config = dict(
    num_hidden_layers=13,
    intermediate_size=768,
    hidden_act='tanh_gelu',
    norm_place='pre',
    qk_norm=False,
    tie_word_embeddings=True,
    parallel_block=False,
    init='normal',
    learning_rate=0.00269,
    decay_shape='linear',
    final_lr_fraction=0.0,
    train_tokens=425800000,
    dataset='wikipedia_en',
)
Each number is 128 + 32 x the weight over its row's rms, rounded and kept within 0 to 255. Layers, rows and columns count from 0. Numbers have three digits each. The size before them is the row's rms in percent of the matrix's.

# layer 5 MLP down (transposed), 768x192, rms 0.0343, rows 199-305, columns 0-63
029:199131129103145190112184140110128129173153127128122126086069114163133132142152128101184073073107185124146148133117125144134169111137179121110155151149089115166114121134156107131122148139144120
163:185145132062093115116144089139147102070142154189138135120115056131131130141058088138157145099118130133131158187120104055087184145114111119158200126065143180133104146156128131196163130129063074
120:093142144118144196133145091164146088144125084196101042125113113112164069132134190118118135140105153123096114145205080106163158146120134132095099117135137141138176097160124095163126103152122124
061:081165148131111126151212124096109104208124123108155113114154168149123084153061087127159159061119154067085125145142151059141164135148167122121119127181194126124126157141162096155149139149179112
023:069118165119105113102144112168125116123174115169093130082150119151162162101194118121142114115098147115143142154144146115115137088082166174148133146131124109088163163147113122158153176128079156
074:019144099126131130178048167137154118111111138096167127156160120132116110147134172124131110086165158167121140062055138175174137111110179084158113147150161076146118117137146145112116069140144135
093:130106086137096089138161184140137103106135128165164111125137113202184141138093179118139129110080174081071133127162131105156100138098056123137187129109148174132069097161159124186105079121154134
077:111204130098136118146129070148124104141111174131078121144098129110120138134117080208181145117159092131159127081173124133165080156119128155137180091156150158164058097128108174104134178085122079
032:149106095177082097135146166166137163149131127129070076063124139109108068080152105150112171136074162107077108161132124087144107078137167213168193123146112172080079189131171117143149156117107107
020:078179133105075145140105113092121113166093095145144217152128089121075105104119149115141100127164057079134123123221113146171104067120086097161113155147131172138129145194193138102099227150112084
091:107097104073149153140052119109139145035195104217137150113101165134134122138205136113143138090109132106088122122179123125175129124105127162128139136132131125105202145095181157164083154164132155
055:154129111184093097118135083106090124159113099124118178100135156146174140103188126102118163107100160088097149138158139121131092114098204201124113117163097137097115120143147085062176163137122108
029:176142125080120103141118085121109092083115070087162162140164145101118147137113144136093123109124102086077130110146160136081093131128123180071130091113144145129135136170199075136069145168161103
086:129061101075134031149093111113123128084057101134058152168145169087150166095149095123117135075101143145153113136105156080127131144148129130071129174083101114076096079101182112176111143140153124
037:117168150108089088127221093104127099160176109134149086141108181137144097124075116127168109100169152119127105100205123115151106152069123141182096125074140139146181087145124149104104137134155155
039:074165139187096116148128098116136125123146121111087149097182146118116172130053107109152139123109142123084120129162160082135089117184175179167149137097192121107092153174141082088202177142133100
121:097052140152131140129144101081110118178143118146151149149133140124120115140143053125101084152173198129127149141161123132102159181156077136145137102158101087060078199098174143113125135132191081
124:146120159144096118157159171103123132088129144123065102184125135128091132123101106115082124100152118138182143106059094158132144152169178153148095121146180148146120139075094160050177163185141151
103:181116139181133210116073154101134138142103136110108167143135130194143107113093108101170111085142112135155124154104120199128108105154049064138062085112130141108066159163141127111131102142080205
082:135165148174144103063075110198099121133075176180134181114153106088133131104134137131095140066114094143130099133156164104146135161105113129136132129153041144134150150154127123125195141114102109
085:079125184144060136172090053098129147084117172182120138100163137090112127149113147119096130115156126126155108123089132154136115166146124175168104082159084143206098160132042149125170157072113078
070:131165095179135107126092160106168137107120153177142099088135121119126146109165137162132136148115145119099125113139143171176080149136157184108182162132126155155104204100098120102114082153119152
141:096131138085110096111152127108127114119193145040206100138167082096119106125114137101142087147133138174152135119094133151135114156154093121132139144126151123140230115121156182088113142087097155
050:108079143099090051107103095146133159075148150129180134101102136170117141105136132138140165142147108130117111109111100106147113079086043153139095105150113170136133120119110149104144129104119173
108:082153190159085156087115188086103104154117127090130169153182087103107138156168125116147108180155086123157098122169161119105073154141113122160144133159156139168124170123180144137123129146116118
099:154129086067167086165120111106132112059130118180078172141149124188131168100099100128145134112159098174062126134109107152146138113102115082087129198160150147122098106151166165165092114134140104
079:153089165086099129120163111120140126120105119158109146144080153152158137093172168089167130133157104086136122138138146123153150081113116093132172195062133083139118076153074159188181118104130160
145:143144135148135167056140052140105151111118122058097234084075140124149116146195122185176069141176126087108114115156060079090069154190178124146140123082087107070111142126069119117135161206139165
056:184085163110118078129110080108099150091152130118100092109120118142099120192147149136115104145131153186184045108092162159132156127099117058123152120137082153120137159171188149133060149080151095
177:155160110180176105116091103146133132079146124141178136117070066165135134136132089092156133097155108086099143165121126060088115137125118097135175177105122160150133073126102196134176118133117124
131:184096123178101147121122095096117092174144119185116113120143120176125109199074118133136156107106096198084158151108114139161166149189130141136150162117093112172146122115148100138116154174121133
092:154094097160106123117178167146149126092119104145079124156082093118120116145146107072148170040091127213111127097112108099149160089187041139074139080141164141107127162107167091146103088168098154
058:171167087060138135117138139096085120168133131160109100137129161119103184119167152189136105162180118174170078132167134189130103132113154186149148151175126153176108118174115158126085111141157080
109:155115079032163131140218150168125099155092110137090163145060103178163121128117127120124099133169101167153122125136094094152080123157129157093177126160093140144130132120148134140157145022124084
102:146133043146099133147172145189165128166131108170079142150127184092182137135084164195122091116103102146146135155121103142143121132136187138128110125126155192057084146097100128094129124087141111
114:174078112097131148129137122157129101134075111131151131146119122139138115148136097181068151063174170174161127119143097118125085104108131085104108123110103113157127149096079147040132104078117188
081:094160172092121156094112060100116129127094127155085110164063152080091130101092120143116104111161154120131129134133156157118124136088161148116103153133139074102128183142134165207075162149147157
114:099167109125147165108114125189138132148087118130161063140093136130119160108142100151075182203134120161102119192221153132126078175187155068116154078139143118085131157113133071155133104113147138
119:097124140142130105148101131102161109131134111088109110124122116104145099093152158102119137148137049166145167088146097088113086191124116080164098109163141137119180131130124159124065156106090103
080:100103099197136168197120116130139138130109148134132160168083117154152104114129132124167138054132119129108080182173083163126095100157086098146101131100107129142103161175112127100144105118111201
068:134118138113126096120153146128106080155118153097116093128072128045142118201085076110118115091121127107096129133086154076129163094149077138082155106126138179166122115164166065146148088096169201
076:120151115128079150133097194140103049150141134132170106132045112191137108135190161082165084087142101101115151154099133115157166147102090118165161137139131131122107077058110127165117123170141127
083:140147066113113177153162194107129191070128121070130112151100085152074098160075109128127155135104118117166141142094102114108108092073177153121161148140152083087108150124137170090154135099094155
114:088124111175171082114124136123139125091135130140131175117164099118120113117087136192123150114154125102147140099129193087172185163123182099131138120092173144088129155215131101178087110100112138
112:083169119181113062165088099112122119156135104081074115121128114067125133095092131120184090172200094105103105114126126104087070113152153164154142098173171165133122188093137096095166179114115091
108:154097132158156195147077165134125165108096129118142203162149100177143068099072152110141131103153093164162106176147104178127097109143072102137100070098113098180092134164123125101161117165105212
118:136068115146161190127108066129132130173140134132150140063102095150145100119160114137115119086158143121147134172155138216162183190089126123096077103121098140083163104113115118148158110106121157
096:113113136163132086121129168156131105155120082189069200143128096087136165073165098121119112122088126176145146090097121178141031156094100139161107121086105154196158126146143135212141144131081077
118:137152109214079174147126080105111128095085161122172060213127134115134130133093143127174130126130153129136114195075106186128127109131071120104108117071136165091139132172097175155137125151113108
034:109124175114139163140034068110115150062099132119133200093091089141073207185095158153113151106091125181087108143117178106124066113134139139118155123144134173118085132060150115089136170095120073
086:151139069067070157177130134155122136132162136126056140085113102104106154112118156158127106125105149112084119145136073133142096134145158143126089108115148155081091086151088146126172174126155112
163:130144114106134060114123150149126168176161133137074151134107175141120130164074145108021113090094094142137118130186130150143113182131155121160164149085155076172141182162137083131115149090171107
128:058148121090084098114150097116114113112113079097127152129180115115165129150101201134143114142169180164104127115081114069119133073147127119167121118140176177083151141098163171129099121095055107
049:109105093145124107126139155105153084165144127181136135166131180061155132154183117104105104115109161099109109151105141096117158104128191153134181078121127154181129122123126112131081134129106152
081:025166174175122132149140139124114130081092116076124147136181106140141117131151120137173121066119099137218117123084075143131149122119144108109087147091152114149140113074129136112092079070106157
096:157116046169108198167173107156074118168161079160127142078139139157156103076168104181141112166129108146063119113137141106106074132085184078131156203127143104066133148099134106103096166083146102
026:128162168125136122138105114123091201105115159038137147116157149129091154138082134105121132141128120145094094150103158119104104118170131139075135088123117156146064113076189112070120111146122079
146:141082129101126155154122147115101146175106116104123105149172204151116133202169093126164151173140156167106167160136128114139168140161128058131064080114111147108067190096139088179030157187173103
091:180135131168127138130148133159127114063112065155021118075140125182162130128165084106090146200115146125111121108119111086174220132142197124139114115150095155132068046111116091098172132096155121
092:073153130087135083150117162086122111086111121121107150163138133157091133145097184192061113119117068153122112193137188172183115129123090084121145118117176094123144138104178123167125102084096084
083:075088176124128048100070163093123089090114116095166136109142145139124083106178170113093160088107137148140122144138134155098115175114092099099166164093163160118114111198117148109138110165111208
054:055138161138100111113098128069136146129118147152100145144106154094130177113110145082184131186125077140148140146118113041125086116148142136151095115094142153161119089099099122054130160107102173
113:069116125091129120131175128148101093129120087169116177094135120129142072155061105126120118112133116095121125137123183085153137156137147160142116104169149141175125069142169129070201132066103098
103:167104119140163144134088148102125152160102144120103113132100104144159176124102111122184118069123165092138164139152150137112145077106118158178116169175135116102173140129150180118158205084139150
084:175087092147106117122143087105151104097086129152115102117119134175142100121116130102126131183121145120096129098089151161175156211148200126119157116157085169095090159152120125089100169109095166
102:024100124162128151097192130106089123140154085077151100128152079084130122106122150157189080104182113079142132117101151175106123133119111203170132129114124132118092092110134131080119089155120103
095:077094127091135108095138136138129095184142109144113096075066138166184100152123134124144124176053124142152120135054135123142153131083132134133186151127141109178106118139201077154095101057102129
107:051153116139152076114049143112131095071142220103105128163170128064175139125141087093141156132145134070123127131155126086114115144062087089116143111196142133164189134107087148146106136134178115
091:125114144090058142152153164094205088101041102168147073144139119051131160133115118181103137109052129168135163156145120095172122101133057117116186134102152176079139097118117126149103054155118100
084:189112171068101161136162152175135129064166070098119144100129119104140062082163121139124098102132148083115181163153113107111052131102098108114126138160103134210152156127102121125092108119117131
151:073100112131130152165111159118178093117104146179123122174119179081142129145127121098155113184151153158135140148189184099077156118089089140126144068133120114080211177146118126094139123136178117
141:116114120141158161074085078154099170130098166079161159145040146177058146140147125172137104167107098110076124120102106170119123134110232072124126120134121065116104124126135086156118109192143154
094:112133070205093106178129174141111102123152128148081113127139154087142179103134077140138157131136075036073145168103122225081103153163126095118116106167122184105117068158091123109139173157185139
109:149093134175146180135090152150120158112117130118158177145158114174158062120078149115124133105144084162176106153132112187127103094139056111145111089113116101184090136173118132093143110143123213
115:093155151176105079097107128154078144122152103056062127122095160168133099123087118140125091137194120075134128138167150129202116155146194112142133094134117164171150119162112174149155095152112085
073:063148137175126097175106174098115172101081098167132143149156130099133118144194065065161088097100121127130126127058112127156165121152136103098145150095161133174180116146148059147104119107127102
095:146071117190127184164126156116116139093091130141146126184106095180092130108135175139112135086121118125170119167128102246154080089119106098147082089087097121123085146178094129125159148143124223
099:092180086136095126130177099210146157145157051160058127083118139145093099136114155152092132162156109122067123113154101140159089106122180151139166130107174105190119146124145146153148082129152141
096:137094130095142125150132110165129117087098077172066120109015148110140182116118108188156123133143118113084121098149103181177146125161150153181093165118118128173112105141060176129147131138138118
032:098190140108084089151087154114159122171168093109101143117183119098083134129101117217118142174115057104194095126145118147121121149156118107174142132128131098072113163142166134134117116116130096
128:124164147128144165153080118094086121098119196103204172170109122158117152129161082174136213080150169145095119123102119057088075163112194126170098126115127128089137124193112130086103110154118094
067:074166130095172097102132215123135104200121138144176184159126167096157130133073094136078094124115117105106109114109138111188166070143216180110147136072165093169122095133130112178122175104123117
106:166153084189127095182097102145141079064130128147137077181130101112133171099138128170172125139145118182012093135152109170096163054135156168103113117131113179119072128137151167156122132144096123
099:103178150133053099129078177109177098084129126181104107204192146093131183104169111127115132151082161107105123157103088135057106111118114135183162168100085159123076131172111120087138152118135121
077:152149130121142123157078187135167125134101148171092154121131068088137069143107155101118150086116105149134126186061128133151121055157156140136105110132146158109116126152125138156136122126138144
045:206120127082123107123122114095137096047166112132150116097121142151146087206137107122174088125128157138104141105132128167121168161102112163169150147162147113098181127156119112145150127123138136
100:142147017118106111086137138164084087157076145127150105104138079110113119107146149166119174130113146088096138146115122192193097084144140188124141155171158111125074098128128157098122129092155156
118:137135092227170081132143104139103093146141150104104185130138118095144151096097103159088111122106079112120139130143155169121098171067163145128116187070153098088076098131147107083099074065147125
029:144177151077106156175102144094115152167111183097111092121162142144119139131080129138120111127127084107123097148079143135120119180167167128111191124143153103113081151112177128156108072133168123
042:119113137180130121141085138092111101136116122177123163143156080120067187110114137140127121087140065136128092117146146153130115162109170054115097161113151157093082111120148183105123178148100062
100:203152080082139132161102113088134168081120179150052122150084118128162137097134163133122121078185161137173136149121128058158091157158152114131107163169149141138101155109104144160143179143132092
108:161140107155118104139096132134066131133119139169097105107098124100130141193180084155096195119151140044068129206137143101113089167132194126158124152196097204169096158224115098052087129126153118
115:173090084190109152148159151132085135130128136050148064145120147169144094168126141159113105116169160102076114140129125134116128142109116134096141127090121088147115164101148182132157177115174182
066:067100115120107109177126181123129182094143176137104186160142190069157121148079057118159115133151120183090102138092114128140124141169108139114162106094136096166069079127166131087175124123110040
117:127124120199085177171130125116140166105083120145142098172116105120121125133075151143142130118118166093157145193140096167122107094152117131143092140074150115101090129191122114074146121144110220
034:094139168174118134104118126117133116122081154117145132116140134153095129134080136176047156101163132115068095123199118043177070097101148114109173149147196173050139081167164104137140132121135152
138:130130083119039140132129180129093123122163143111107049149071131105129138125092089123098160095144179121109146108081155092110125201130127139134109105109138105141132130155164184118140157116095148
058:078094122130138146133150178150123116176145156121113109128046126163115187091140127132157094118156149151176120143165127091154163097096164197172172149206124161079142153118116135103135137080141135
124:101086086110184066203160150108138134211114046128149202169098122144149163091092137146145059139162080167103117102174167139151145116117109147122116167097124155064141161137118120128052119081111115
090:112178098121131131081131162145127151151161154095119076158075156123095125105143094151164124099155046093176129125105087138104127082114096127133145126137142149187085057101162141122118086119151111
152:170065152142106129081099151130157148102110148170128135106147127095151119201101128155102137087170116160129128104102135079116086137119147137114129080113122147204140144214102141186111098106093137
134:072174066123122130128156184119076099141159048171084128161127130108096112154064102127104176107106093140150126166134207185131083113130212094155104124110118126158100165074118123078126148087188145
177:087147164080140102122124050082104122104150118133119154098099149169129144157191153134144109082182105113111159095152137149161167117083132122191151141112073154117090107108117143160095135080112125
068:044122123212091078121145085138125135108096118175093107101156178091126138145095105116119155171112144134056112113157163114129083197139091175126135118100181170182115139172101099125137126135080071
086:116112095140113116132069145061083112128164158149124091126121108160069152121135142166175100125100161150096104158138131195103103162169153134131160105137162151063145138102099091163113094167148053
091:160142073117149127107131186187110117150105055142082133109077100081173159106114125148173073173140138116138127090158146143151077105099123096114118069159124119095147150108121161186151167097143141
106:077149099132083157185128094132099119123123118116127083118116154143137103150156093092115113132186177123141112158124187071136066148078110164128106106195069183092109116081158106125161149135150117
# layer 5 MLP up, 768x192, rms 0.0627, rows 200-306, columns 0-63
132:138108090137148159099111139161142148161159137073154208098143140133191096114123171129139175072110121118169131045129071148121133117103093106141067134137095061162106128151099176105053067142149137
101:078106080198141130146096159127138173108116125112175204118124133135151146150110103154172139113079095108170137142089068156067143123154129155168095120126123129084152150122098180097078119144135133
054:155092134142166115127040140125128133068116156111141147123082093137145139047160191128114086198141085173147132130145113187140105113166082175159138116058045096158147119104132164098102119095096146
030:133130111117233148166124148150158145127055147135155127175098138095036093180064104116127179140137095135141120110112160109107132109119124068081149125137141157143109105070141168109119103177162110
073:204049165115133160105173078096095092132134129163136111142102120159167119060126181075190107166107141134134134132116164126124120072137069073101131081142111142131086143129132075143152131163149170
113:156085126148124116107112144120108132120151122130191131132148097089110120115119101180191106092175102154126121119080113131145082137100154103069142152124110129145111186190143108006024091128088143
087:129061158152168122175144189130128109175127127137177119103130196164127145141153166037120114126101141144090145156107124138130161085101108103140108131109105100155134168138086112117116112116103155
040:120155181075171155143086088101132117105100135131201152184133105155120162159124158148139115125178088149153143103105135139130165174118103068061083144140132063138182093095116148131109107129151153
027:164074137114176110139091140145123144107155157061125090099112158112139065097142103157110112100077138138124099128106181158126117177154110176151124075078097060133117115048102139159134034102121129
078:127169140177099140131170137147112109193055144094079136142155117103129127139023168193114116191124147146147128122105128167063157087110135097204131137098125141127061140162123108094112138082114113
051:113122130073148161146109172158154149102143176112147071159137104126056131123066112153125120115167079138147128106080108126096160169122087089110130125073160139147137135127131184186115077151137134
036:096094127177139128116159163102133158161119206171068123115111108165152117112124111142171148140153160133137135113094099145179151134146128103136139137155057105124107112091094159116104101162157149
094:099152123182130169138069131102130094112130159110157134161100100220035091160118172167103139175133117150087139155156118169154153060172163153154135086121151127207133198131098095147095133144100134
042:138059110117160112129067167117127156089106160113079178070163119120139128117176169109140132142121168117112123145106130155136154067204144149047134120142092133130106157116154091142123102104126133
043:140091158071145170093126188158113152107112172121188118103068119154102104092191177125117116127147131143165114130116135148115159122117084125110169102161052094124174124050124201171062087122121157
107:100141119145128098135111133173081175168124149107082217142159129085146153168174151131121135086153120117135153094160138168073077144123123117146158106088117104164136105139124167115108148125187132
138:112087091172108046091121098183088124154107196130110126108144123115167111163133096134116180107126128145128170072120117086129129154109108109148145127128124138137158154151152137153111159170191143
100:151124133134163161115072116118096119146130129114140189149126110205108115123091116119163160093159102133132137086118068145081069128181113077139115080106135113152056166163136172116085092142108186
118:166084108127141138100118110086113154163111108097070094146100132114131107154151134109147200121157130126098173092132154081163129163091143109092108152130156084139142174106171112087116137135086130
110:124088134117182115153145102133099129180127137109098132115099129131103155093178140160157132133133127121167117123128112154123109104120152111141105134108095083135102138108120075081102135179174159
074:122145183132109156147134117161088074126100148146082173229151122156140153123118090087158090087110127157119119091091110118115148097102093111156087077121127126109178054164142170171123193120071122
112:122155175196099155133110181179087141186111173161118167096191156171144107138101082140153162074073084114206130131128111166132154133136141160197153136086089131171125138159105084087106148123155138
050:137214119160180138171152135132143081156077098133051140152153099090078120151140107119134147104126115125133132150154119136128146186156190098103153163084166090115123149135136115158130142147100121
108:117101059127103119107142093176109138165126133148096129098069126188076125137129149131118185136122168150158186102183165137149092152186119106109110060137123095127171143141167119120160107152140161
107:118161140139124185146106150166097097079147179161177152142156080177115109150114132149090156131073135146151135111141179165140189130195087154123162088138117147152144112117101141143140116167081139
083:145144088089148119202129141136143125114186132164117104116190102078082113151104131140144157109115133144172151129161116107109058130131101151163077088147087148125152166096143153060138169118154150
094:089119191111158150179115103129159093109134142143168064144195131193194104142123128149113116190144121154148129097136138148131135125128053140130105123161078155142132096094076156127120173124115115
095:075125178137116198155103168126127113112127137120140127164095161105079132135172117099163124071070108153148152132152165121175119110193108102090115147140104145121129146104102192142099142116156118
146:067094152152133095118130139102136144160148167092144117120118139167079106148117217072165167100130135110166149078152112131111101077128105159155102094124110106155074138119077159143121133114132138
135:152087148115115148106119137155039164220153208139114127112183150143132139113148177121125167099104073112131175103112089150145163147122144162160136133111113101171097141151081080075086129112149145
100:065166176136163040149105121122106153151173127024122172138182106173099118095107144162116133160158131128089148097153133164136149179071132097163095127165173161138104103143104125147107065087127139
088:112134134140091089109098142157118123107141200131128084134116130174146059176105124110075173140110167123134185106194118121141116164116157114076122108196077114109182131134130142132128190134176156
099:178155171161137118176078141089153183102107062134105165071160136097105091080167092103138172117113153104112124145125125110132178136154117112105098086127135140136103120137184068097046059104123126
112:139062148140124123096168104111101124142158134109099122143110123145145111190100127133163123149113129131078153127130123123132139126140097073167100126120115096110153233103139105089083152131147123
117:127073137148113150151119129153079163210164093096121125103112139138106143162129180153107189149140117148168140117119140161126096111167147060142119061118123099157085141165099162102068133160149167
099:171120115173144092092165157170110129163128112119103136069172114207111106089174129083120138059121136142159200098115155146169152094159113147154113105113165096167129130084145039094166118152135200
121:140120133153165137162041165109117139188134163141201125073148115085184140165158147098173143131135083090108134119123118121124144072097100070184157168129118114219120176119131157094147184127142154
106:160125138022140165133126084123085111115112129114119058128150083142147087133100156122105108173175098117147164100151148129141067056177096090160167084155095104166115115133127127114138143142144136
096:128124164170160147144068145137100145163151114144139151133147092162142092103097129123160181051145082146181141088130095117111121111119092148198093091112108131172109199146142131123076146151123171
059:131081149160143107159113107101135190114070127164141144161147122184096129059133166127149155144163118179119141145196105145165081126105169128190121157126125078097142149127148172085085151151103073
096:140168152121095104140121083129113165135117187153086135123106113049143070130070132125123192159108089117175123115131123094136085099109150139108137103137142157132152206185138178144121090123121135
111:138113121116117149108099165163091129145152131099103097168062111133166076149129102122129220109155052117127170126130079112166102109128155112114120088179134085141083167149166173088067143118156182
121:159083171121137181144122159134089135148157113137096117143132127152199121197138175107125121118105128132157126084114111169111094146133083093173126063138117104158091140135147173113107123143135161
108:188072211133159174094109216098108124084115157137166141161173140145106088155121163086066133082214113151136129116141123216133115082087063146086105121091033076156119159148059109126114153116140125
086:139130130147211180145070111147092138130107148115140178177105098185165107109070164080152132089173079174120125103137074164109082091164083112124098067105101083151070153145125127108127096158118185
133:195115146154093120107114093194074149161097157118186127111190136139162150148156099103162210188148096114143176102111122118138127138110131096119061138142091148139147162182091111150124150166181167
138:121091188143132159122164129123081151179156176015090169120188115125111103165133120147065170140096119120170153081127127155088117140114112138204127136129147081166190135140162118058128101148135124
109:135141174153161183153064121115097128132136089106141190146174084140146080121099108138108140114169123149135126098131089167095072094128107085136112117100141068169126137127114165100039073169109204
038:164158111133103133138187196116133092164150109133174080143145173119179068032135148162130123131157086159171138129128101171102171173119149135134106135126120099150164158159120175145121083146154161
095:140173132125103119085079110202068139129091120169109117105115101137128104128115105122111134129164102153156166085076114118160121164171074081134162096093176109160142138126184138106136116115148137
150:198098073156149096130099098169137131144096120157164093143102125107134152139076093106122153156114107144155121129130133110160064141206169063101128103107109109082044180080094093088066073133157183
122:160131149154118084117129205143157092141101182158149199148194111220160131170066128115112155112125082126200110113107132147145138098121142159133162138120099148178135134128136058129138173149074146
052:143128156129100113134133094128103179098085163075084144107147013209099137155058120121153144167124055161157116147142109176124060150125042114125116146122131120100115141128136146141177140149157105
078:194104088093159081128115104129092117170133113157142101131072142114116118119147157095102143210158141139098159104131187105117078109126088072194172086160120138102109164164162142144140130192144121
120:177109165143141151130159093123137135157128172144139097120155111130088066171131162117073197122151149106115182131129032145120041123143066126106142141138091101123132157107114137091123141104138135
031:143100096137145078124140122124151075154138102146092133130103124128181104109176170194120090102147138117126123172113099164156161130128139132139151161171090063148207152166114168167071124089125182
144:151113121184114138175111152152132202158126166159088187084127129119103133176155083100121186127116104110161156123169090157097090139131161150138129126103102115175088149155107170076073134114168191
095:078109104100147118153144117119127164157136210045150106179147154133104089167087170091131167095197051157197160128175151155137128177086029092166116176137087093109133119137150239126095134129108111
110:193150145185067130153126160141082062127116142135159137146083123116181125116153052091077127164128132129140135089144108171104135121139135081112161073145133126121098124065116199100165136178132201
087:198135093150117218161154112131107112127145127171083123179079149132096137080113115113193075098144084134165123126130159087141165077178138171125092092182101086128110193108150139148087134127137069
052:197108125127151096143150138209127158124118131092182124099150120138078087121156124183076139087152138148149126145144128217125156156145129122124190124153138086101125181146164190185134104150121090
078:155148151152142145139095117097130160137107171103138112151109119142124138077200147085121113178161152137116134135133057145128152091147110100118104151099097094115140165137087166184034118144118171
131:114082140131116121089097154148054127169145132137145114117144126173164062139135164134116155160145126160190144044090074155113102114141129111122069087119112131176116138130097133114090084167137108
102:147060113197154164177126173106121164135157108101146182153119160070090110154167151117189174078177105128127138145142061128094075133144024120117122128159159128078082159107177186114125066102134137
092:222105117101090145187088131195125115117094197186137115165104149152136096155114178065109144204093145190101128113152098107128045107130111083086140106152141120127126118152084142157130142130159180
108:136093117169090086151060123147130150076131149115154177138120144130137111083132123118145114063163132141125129119178093117149119202165163117118011092084099103098117169139141150025088054146133155
100:189145132126121185147152121098084131151095079153158119084110126182145111118118153143181108101161070163112117132105135166161148111202137155220133134083129132152037160188104127119094142099066140
112:039097167091116084116145132120108118176141110038111163146141108139127119127087192171131167159129114178109144093155060171124146152101143196134099132168148111148171140156120154106081129125104089
094:126050096153135176092120130143153106119095143130128134178134139140136110148098145128104137100135158135151176119222122117093119112110107120099054092097100088096142160147084140176105133187129142
107:166155160107153127084151106129082140131148129089146111052146096167141126102150140135110115122135092134113119123069079135191100113174138162140144187117103155156069128122124133138123124126070126
110:155062170162122085098085143134110108144071176182170129108157092157154098106181086084124105132116087166097125110152151080108168139118095156190142131148103168179058130156145099114116145143146135
096:112134090129106110098147066110131206163180119031126143093121062124149110122094216129118134114140110216125135046125166117154082090090125127115128107164159081170163087099193124141115097129124109
083:151118142179185184129054123157098126125119111093160172151148109183201096116077138087155137121160092164133108098116077163117103105156082124138092102102111112158091151137109123096118080149122193
116:123101102063172120140127149126111132136135142076156171090174101120129130194087148099128148124188068169205135116158159113102098138093108098189132141102083112174134180153106138127105140091127106
069:189100162142137129106121122124110156164132128057103138115110120132105110124084177162111129171163075200167145134166126132094126137114112102175096089176112131100059126100202166130128100163149138
101:137117151183134122153092138156088113109113128120117141162134116147157132103103162123126174097171087153157127083143108137106089104133091100182075076115132111151087167153123123100079136160139186
109:133109175125161123175125173152090161093076148123111154140127166168114122091139116095154100124138129123117138095102149156147091134161113150110096086117087089131130133128112150111117123163113142
120:133142102081122112122107084232105127112112112128159126119137077107135061123113110105155129109099106149149144067140097157117068101144146124067079098159159074170144103118209185110129152154085221
038:117094128155130202111186107126103143116066142165159120151094142202215132125112182040132142071153224130098124123127202130167114144117114114110113134140094128147167110056090156138132131139155150
129:145097122182170160107081136209067141170174094148162159150090090148124134128126119153225178091106109118131123138084119142064109144126148144127098122118176095144116154187162074121108111137140150
081:135127165127136103126078127104134139116155157133125159119128058159155155080139130034116188152151147153171121115129115118145132126130122094152110087135107141138092154119185143115167154137114214
103:091116162103154151081115187164101160125193179126089186121184186181142069168048149156084164102094141154141135109093134142134172115120149182177135128128163112160171142130091075093087188105127104
109:085140156166137124079086161186108147129122141104144145058113082157114155135106128138130146109150107180118124050104153153179151154165154115147081083225209123189157122112149110069112134147141189
092:095095122133118131129200071142118175167142082143105100127117151126173125089123125193182115158126127137128180118176099188096146168126082062134072122132096057122114181112156088122091113109112158
047:088108133194197150123142125155141118191084160162071124168112107102106205060094123142092175152127096144156145141137115105108108098119148133119127101118111141145082150131143132109115126156134113
096:166136165097144103125173163086126177176117156119096154198129112147091134132137203089141173089094080156174138092127033181121123136118074102173169069152159132154143074143093116140134167138086124
135:137097178147140183149110156160095175149164163152135169134132120161130119155129140114123185132084108107153137099079117156120107111147114134130131095142091126158108147123185130135089099151158127
035:110061125170128119125164107161138111116110106147142143157110133133199098154145134119132129131167183144118122140126103144143159078096102078123084126141082112126178078126110109090114152145106147
046:145133145076105164137144103136118106137155127078131124106118136170209040168167113116139112177076133142126117139127121118118126111141087165167155119160095107131183127105125069158148099117150158
105:102133152123150042103153124165115108138235058104092127097150114180138114108160144182158143137132120127140135095106085121128157134129073085161098088122156097166118152131170137086104100115121145
109:122137146109099150106116128148096175109117076143107141146173136163088124107137192106110108076147111184125131080101136170157155064174088126105100068135101098145149104120113174134147127159175177
116:087132106156096113149131088171107133202124110154128123105138103123131108159112169098114188164141155127186165118170094154121100161196119101132139095110102140137129168122129143120120109095160200
063:181106193134152133162105076123152105166068075060165099104109078189138107098148200123104139140133145145152130141155120164126146108114138106117123132173118131127148172120132125174058133127124192
099:187092159175152155139084117140108119170132079144138133134147121110135139105097183127136140072161128173155131074127126137066124109116105143114061112100107117124072181141120145083074126157127173
037:144138094046082127133089143159130158134166151111109139144111137127126126047193120056186105140088130161157147154098176185102159129164088151135105097140081067169174158114117125115086117145076122
091:185127151039141100132106102081092138147112158124148179109151128136130115143137125183163111144154094079139129121168098170077096106137109140198166149099066125134112110126093149123145158167166140
054:140151122099139165112129096087106122081098122118143116146181117122153082170124109100111182138110113145094129161130136151073122107135071053079095135033145099179118124138141116125160168131107125
101:174163129118069182088094111124080130117211211144178130151178061168155069129109174099055115145152108147169131097140132183136107093153108109167130093145085092171164079125102128147146117140088140
090:136111126105154127111144101149136112064132114097135123108143061100176098125077193108138163143119148134095123152170127137143176142148148114087093036148160148145162203156105135128115179139074169
121:144099140087154144166133166143107133177127103079143200133119122183154130122130192159170158112189110156159136119142135163131079097139085062144078084115093124151087147098081117057066100144154173
131:144095092149118137159101088129151138145129118081087147115093181177136143124084139169176210162091161146110133136138089097142125126153174085162088124144152098100112179098131082102083072136159191
144:134098100127137095167140130153106104196108108128113113088175114143108151151159112115123162136151142149129172077121179138086111106147098162145098134096139130173140117108164121076108161138166146
061:185123151094149185142129173109112122141119163104136175125091104144103128083167184130128106078154096158171101144113110160175194072154171106107132110132083075100134107106135205128122122127152167
101:079154136195107146130116093160125115116150082107156154115140131139089128157076094165151152178174119138137098102071128102106175167195124161087081116122103150126142163132161148126141149125082152
110:119162097140167115085118075131120129167111103050094156108152119202085086131115117121175176133147120157124140074118060170117093126155149111117063151124159077141130097128170186121129121105110178
116:176107109116110147151125129145106114190101121116102107116169147123137153115128174079117166176151117196138192058098139119132011148172129160117110106150107099138107147097158074080107122109164188
055:146141136140210121157079171165117136128127168104167121141098086106155107134073146154140134091131117152157164160166097175122147062136086096158163066105056077117122139152102107157127088101154150